Weights of a small transformer language model: learned positions, biases.
Each number is 50 + 10 x the weight over its row's rms, rounded and kept within 0 to 99. Layers, rows and columns count from 0. The size before them is the row's rms in percent of the matrix's.

# layer 15 attention query, 128x128, rms 0.149, rows 69-81, columns 0-127
084:44 46 57 47 43 56 45 28 60 49 50 62 41 48 50 56 56 46 39 49 63 42 47 69 53 46 55 54 44 71 37 54 41 45 46 57 41 41 39 32 65 53 51 37 49 69 35 78 53 51 53 34 63 52 37 43 41 36 49 42 61 67 49 43 28 54 57 56 59 51 39 54 66 52 65 63 45 62 49 40 55 50 55 43 47 46 68 57 45 52 37 40 46 64 49 50 62 41 43 54 62 44 49 53 47 43 31 66 48 35 29 64 50 45 55 47 62 53 41 61 69 50 53 51 51 41 29 61
092:49 81 43 56 48 47 63 44 37 54 58 58 48 51 57 51 53 37 47 57 38 57 53 33 64 51 41 42 44 38 38 48 55 46 49 49 44 56 46 63 53 46 45 46 45 49 59 57 59 42 53 40 68 61 57 51 50 60 51 42 53 50 45 68 69 45 50 55 36 45 48 65 61 34 31 49 67 61 33 69 52 51 51 58 39 54 45 40 47 58 29 47 51 57 42 25 41 57 29 60 30 54 47 46 45 74 63 46 55 60 59 44 30 43 49 44 30 42 64 55 50 40 63 54 47 50 59 49
093:45 42 58 51 48 64 33 54 40 51 43 45 53 65 61 48 47 56 55 48 62 40 39 45 57 44 37 66 64 52 50 38 29 63 51 55 55 61 43 37 33 38 50 35 51 61 42 46 33 54 54 60 62 37 58 52 44 51 67 62 61 71 58 48 50 66 61 38 45 35 37 48 49 60 52 66 45 43 51 48 53 50 65 55 57 56 54 42 52 37 51 60 29 56 41 34 65 63 52 50 56 40 42 57 50 46 64 68 37 32 42 32 64 59 52 46 41 54 42 63 57 41 40 61 54 65 34 61
084:53 65 58 41 52 55 40 47 55 48 31 43 55 36 60 56 52 46 60 61 42 58 58 55 48 37 59 53 46 61 72 54 39 51 39 40 54 46 59 54 46 38 51 51 49 44 38 40 56 61 57 53 56 47 48 59 70 51 49 73 55 60 44 43 62 51 34 73 47 54 59 55 71 41 66 42 44 31 44 48 37 52 58 54 57 46 28 58 54 36 59 48 73 47 58 34 50 66 58 47 49 52 55 60 66 69 37 45 47 64 61 61 43 62 56 61 41 54 53 58 70 43 69 43 37 45 51 54
087:55 46 48 35 57 49 59 62 43 33 54 26 62 49 41 44 54 57 57 67 44 45 55 26 59 45 47 39 53 39 50 63 46 64 50 58 53 50 66 66 69 42 44 39 51 51 44 54 44 42 68 64 54 35 58 50 53 57 41 50 56 43 57 48 46 51 57 48 46 58 40 64 52 64 55 49 49 51 53 46 46 49 14 62 34 63 48 57 44 46 42 27 41 48 54 49 78 52 55 52 70 70 56 39 48 44 52 46 51 40 48 48 57 53 72 67 51 45 44 54 51 49 41 51 65 59 46 37
087:50 50 58 37 29 60 53 47 40 58 48 66 52 44 57 32 52 35 51 59 67 41 49 68 38 45 63 53 49 57 68 66 41 40 47 55 48 56 58 42 36 52 44 62 49 45 63 65 35 62 55 71 63 64 56 50 56 68 41 65 34 47 60 60 43 58 48 52 58 66 49 38 67 47 43 49 39 34 49 39 45 29 46 63 56 60 51 57 42 60 67 65 43 51 48 64 57 34 47 37 52 50 30 57 50 52 46 54 43 44 50 49 39 38 37 52 61 40 51 42 62 63 53 55 58 52 64 41
082:44 51 69 47 46 57 68 54 55 35 47 55 64 46 32 60 42 48 28 56 62 59 57 56 52 38 58 59 32 45 46 46 48 54 52 54 62 48 26 53 37 45 61 43 57 45 48 47 47 60 57 48 51 52 42 47 39 31 47 67 30 46 59 44 46 70 56 49 53 55 37 24 32 60 54 46 47 50 57 36 40 44 42 47 33 49 34 51 54 60 18 69 49 47 35 52 35 50 47 44 37 42 47 51 46 30 62 44 31 48 42 46 57 44 59 56 56 45 60 50 40 42 50 50 59 51 48 44
078:39 42 51 43 65 59 55 54 73 62 56 50 65 64 54 54 49 65 53 53 38 43 47 39 60 54 54 46 61 56 52 35 57 58 54 64 55 54 59 57 54 65 45 58 41 39 34 51 32 51 62 50 46 40 52 60 45 43 70 64 48 72 41 43 51 42 45 37 66 44 31 49 39 48 65 33 40 32 36 59 40 46 57 49 49 61 59 67 46 47 46 41 53 52 38 51 36 50 44 62 44 57 53 51 27 62 58 43 60 60 52 48 48 50 64 34 43 62 23 50 56 49 33 56 57 48 45 63
084:59 41 54 38 29 56 38 35 55 39 50 50 46 42 43 60 49 56 44 42 47 38 51 71 39 59 37 59 63 65 38 67 65 47 46 49 54 63 47 49 42 70 42 47 53 42 46 51 18 66 44 60 28 38 37 54 48 55 42 43 42 55 45 49 60 45 70 59 47 49 32 42 34 56 46 39 50 50 44 50 38 54 62 58 57 31 51 54 41 48 57 47 56 48 41 47 57 42 54 46 36 64 58 50 68 35 31 60 43 58 54 60 58 61 55 55 58 58 60 43 40 41 46 75 49 54 50 49
090:73 52 56 39 57 56 51 73 45 61 48 47 55 76 56 47 48 57 40 59 45 27 50 74 40 47 42 52 48 49 55 64 74 58 46 39 69 61 57 58 51 58 45 53 61 36 48 56 48 43 49 66 51 52 51 43 40 47 41 65 59 49 47 49 55 43 53 23 41 38 44 40 49 49 47 54 52 45 60 57 60 52 56 51 38 65 50 61 39 69 41 35 52 63 70 55 42 55 53 58 48 37 46 53 45 37 47 55 60 51 31 36 38 46 44 58 77 40 43 53 46 45 51 40 56 53 54 46
079:63 63 63 48 61 53 43 52 49 55 43 62 48 60 40 62 48 44 36 55 40 46 60 52 40 47 50 49 37 54 64 34 50 57 44 55 54 47 58 49 46 61 38 54 56 54 31 56 64 46 54 71 55 71 38 51 46 29 51 60 57 37 36 33 62 43 38 46 63 41 60 42 53 46 43 67 55 39 42 58 37 54 63 50 53 66 37 79 37 52 55 50 53 56 43 39 43 62 46 32 46 52 37 36 42 52 56 50 58 47 53 53 47 38 39 56 61 47 53 62 50 35 82 56 59 60 46 38
086:47 50 53 63 50 62 50 53 68 57 35 37 53 48 47 45 59 59 51 57 53 42 51 61 30 67 68 36 61 47 56 39 50 40 74 48 50 46 40 45 54 59 51 38 50 39 44 55 50 60 46 67 51 49 51 51 50 38 57 51 56 51 49 36 65 43 44 39 42 69 32 39 46 71 52 49 47 60 41 64 41 47 58 66 42 50 62 39 63 37 58 60 50 29 59 46 61 75 68 59 55 42 53 54 53 59 34 41 47 55 26 41 49 67 54 55 50 55 44 63 60 50 47 58 48 64 66 48
090:35 56 57 48 68 62 47 52 35 55 45 43 59 28 49 52 56 45 79 54 48 43 47 46 27 44 59 42 45 31 48 71 49 46 47 43 51 43 56 31 40 56 48 57 42 54 55 67 51 57 42 73 36 54 50 47 56 54 57 34 63 51 52 35 45 56 38 49 47 57 49 59 55 48 54 34 43 59 49 52 41 40 57 46 58 68 45 39 55 55 36 51 56 39 50 32 51 70 48 36 49 44 28 61 45 63 39 44 60 44 53 56 35 59 68 58 53 58 64 31 56 52 59 55 49 36 61 55
# layer 15 attention key, 128x128, rms 0.156, rows 69-81, columns 0-127
083:67 52 30 55 52 56 42 66 64 56 67 65 36 75 36 44 75 57 52 55 55 47 46 61 55 45 37 42 53 45 39 57 55 54 54 52 49 41 44 53 54 40 38 40 41 51 32 76 52 35 67 63 55 48 34 44 34 48 47 59 56 56 33 57 56 51 58 56 46 44 47 32 53 54 70 65 38 53 33 48 51 50 59 48 62 55 50 51 35 60 56 38 61 46 43 45 54 38 55 64 54 24 49 58 46 46 38 41 54 49 48 48 52 47 46 51 57 50 49 63 30 40 53 63 55 47 60 59
095:52 62 51 53 35 39 51 41 34 43 50 53 45 56 62 50 62 30 64 59 58 53 50 37 48 68 37 38 40 46 51 61 63 60 53 50 46 65 69 44 34 60 53 87 63 51 53 58 61 49 44 36 47 69 45 42 56 58 53 61 62 37 60 55 56 60 52 59 70 48 31 66 51 58 50 42 53 61 42 62 49 42 48 51 48 46 36 45 49 35 61 41 61 44 43 36 68 44 28 43 44 48 49 28 59 63 52 35 41 50 60 54 41 50 56 46 49 47 42 47 54 50 41 54 57 43 54 48
092:61 34 43 60 56 46 56 35 59 52 47 42 35 55 45 59 35 58 52 41 48 41 49 48 45 29 43 71 70 64 59 49 57 50 51 46 50 49 21 48 59 53 64 57 44 52 41 38 52 51 48 52 57 32 51 47 46 67 40 62 54 44 52 43 55 58 66 50 36 52 29 36 69 51 46 56 40 39 55 56 47 59 61 59 53 67 54 27 47 44 33 45 48 51 33 53 53 43 53 50 53 42 50 50 38 57 74 50 53 35 38 28 44 53 48 35 36 59 59 58 46 38 49 46 65 60 47 60
080:45 65 48 54 66 57 53 40 40 66 46 44 47 42 62 42 44 42 50 57 52 63 47 46 47 57 61 45 52 58 56 53 63 33 33 62 44 37 46 51 52 33 39 42 59 35 66 40 49 46 40 61 55 40 50 44 40 39 68 58 47 42 38 48 54 32 47 58 53 67 63 56 54 60 61 59 53 28 60 51 26 57 62 41 48 48 41 46 47 39 49 47 50 45 55 42 50 56 58 51 48 54 51 62 57 59 38 58 31 51 60 27 49 60 64 70 42 42 61 57 64 53 77 43 43 67 56 34
086:45 33 56 55 70 51 37 47 35 37 56 38 51 39 58 42 45 44 41 40 38 60 46 34 46 30 54 50 53 23 56 39 61 49 41 54 60 36 45 54 53 50 48 52 40 40 30 47 43 44 57 63 50 51 58 53 42 56 55 43 45 53 38 48 38 42 55 50 55 54 35 49 52 66 49 60 55 47 63 39 55 42 43 50 37 61 55 41 46 40 57 41 50 69 51 54 63 27 46 37 38 63 76 46 72 60 38 41 48 29 35 55 67 50 42 51 56 54 46 51 56 46 26 40 49 48 40 56
078:45 57 30 28 54 50 48 51 47 51 43 45 47 40 69 47 69 39 66 41 65 41 54 59 45 63 43 48 35 60 38 41 52 30 39 55 45 31 43 53 55 58 44 54 43 49 53 41 48 50 59 52 57 62 46 55 59 56 29 42 30 55 65 45 36 45 49 51 42 64 39 58 58 43 53 58 41 38 68 58 43 53 45 40 44 61 65 51 42 46 68 58 44 38 44 61 53 35 48 57 50 58 32 60 45 64 44 59 27 43 58 60 58 49 35 57 61 42 40 50 71 66 52 54 48 38 63 51
080:48 42 34 41 45 56 63 64 58 51 43 59 44 47 40 56 58 63 35 35 62 37 52 54 56 50 41 52 57 52 48 60 65 24 63 43 52 60 59 68 39 47 76 47 52 45 49 58 48 71 63 41 51 46 51 46 54 42 42 53 57 60 34 64 56 67 45 45 51 67 62 32 50 33 50 56 47 63 55 28 40 38 50 46 34 46 43 45 48 60 61 53 55 64 39 54 37 60 53 51 54 44 50 57 54 28 36 48 47 54 43 48 46 72 52 45 55 63 50 53 42 60 22 56 51 45 55 55
074:57 61 53 67 63 59 65 49 44 46 56 48 56 44 48 53 53 31 41 28 38 53 65 49 65 36 45 64 47 59 55 58 45 44 35 51 70 51 41 62 39 50 48 46 41 54 52 51 34 59 66 47 50 44 44 40 51 58 59 57 48 43 56 59 54 61 50 48 57 56 41 60 46 49 39 36 43 60 73 57 38 46 43 41 45 39 50 58 52 51 52 64 52 64 36 45 54 43 55 40 45 36 33 47 30 67 69 50 61 65 53 41 58 31 41 40 48 34 71 55 36 59 42 42 57 44 27 58
084:52 58 56 36 61 44 66 56 41 51 33 48 49 31 39 53 68 69 63 44 44 57 60 18 51 44 56 45 58 46 31 50 44 47 53 43 40 40 42 56 68 41 46 50 34 36 50 45 36 53 57 40 36 42 47 50 62 38 42 60 49 51 40 52 60 43 66 44 52 50 59 62 52 38 43 43 58 51 54 55 49 61 54 62 60 55 72 50 48 47 37 57 55 36 41 37 31 43 62 41 41 42 54 52 44 51 41 46 58 59 45 63 48 54 51 32 56 47 67 51 61 34 54 64 57 74 60 62
079:73 29 56 32 46 52 45 55 49 66 47 63 52 56 64 42 51 53 42 43 43 55 44 62 46 32 62 37 68 49 68 42 66 55 53 55 41 59 50 51 52 58 60 57 39 50 49 44 35 46 58 49 60 51 47 52 57 62 36 56 59 37 52 58 38 71 48 43 52 44 34 37 55 41 73 53 69 60 57 32 57 48 44 31 45 64 65 47 47 39 34 62 23 37 45 49 54 60 64 48 64 64 48 41 34 63 44 42 54 49 56 50 50 48 46 56 62 58 57 55 51 53 59 42 47 43 55 56
078:46 41 63 58 41 35 51 48 44 61 29 62 48 51 56 52 46 44 34 43 50 52 43 49 31 53 45 33 58 69 61 56 61 50 46 44 47 54 56 58 49 41 71 53 61 41 43 49 68 45 58 57 79 54 33 55 48 51 45 68 41 44 44 55 49 48 40 37 37 36 56 33 44 63 38 49 57 51 40 35 33 34 42 35 57 59 44 60 43 46 56 63 36 34 59 55 53 43 67 38 54 56 46 61 45 47 60 63 49 53 58 46 32 41 39 61 60 48 47 54 35 65 57 58 62 66 47 53
083:63 61 56 53 49 33 57 47 60 60 37 51 53 54 54 69 57 64 58 47 48 48 46 43 63 59 55 64 52 63 71 52 60 58 69 45 42 55 52 51 64 54 69 42 39 48 63 60 57 50 46 71 55 39 46 64 48 48 56 46 60 50 37 33 54 47 35 57 60 68 49 47 62 49 44 69 46 72 52 54 39 36 46 47 56 60 55 52 32 44 38 44 44 42 55 40 54 57 67 36 55 36 67 56 44 63 47 67 54 38 38 57 64 62 53 48 27 40 54 62 60 61 54 53 48 59 65 51
086:47 52 49 45 59 53 52 34 51 64 48 42 54 51 35 51 60 51 64 33 68 50 43 39 37 43 55 42 35 52 57 55 48 48 40 53 46 40 51 52 56 46 46 32 51 33 61 59 45 41 59 68 46 73 58 43 62 40 41 32 69 51 72 55 48 39 50 39 40 64 56 55 48 59 40 56 39 41 50 47 38 49 45 18 55 46 45 39 40 42 53 23 56 33 50 36 46 35 31 39 62 39 48 47 47 54 36 33 46 32 57 50 43 56 48 49 50 48 55 40 46 59 63 46 41 54 41 46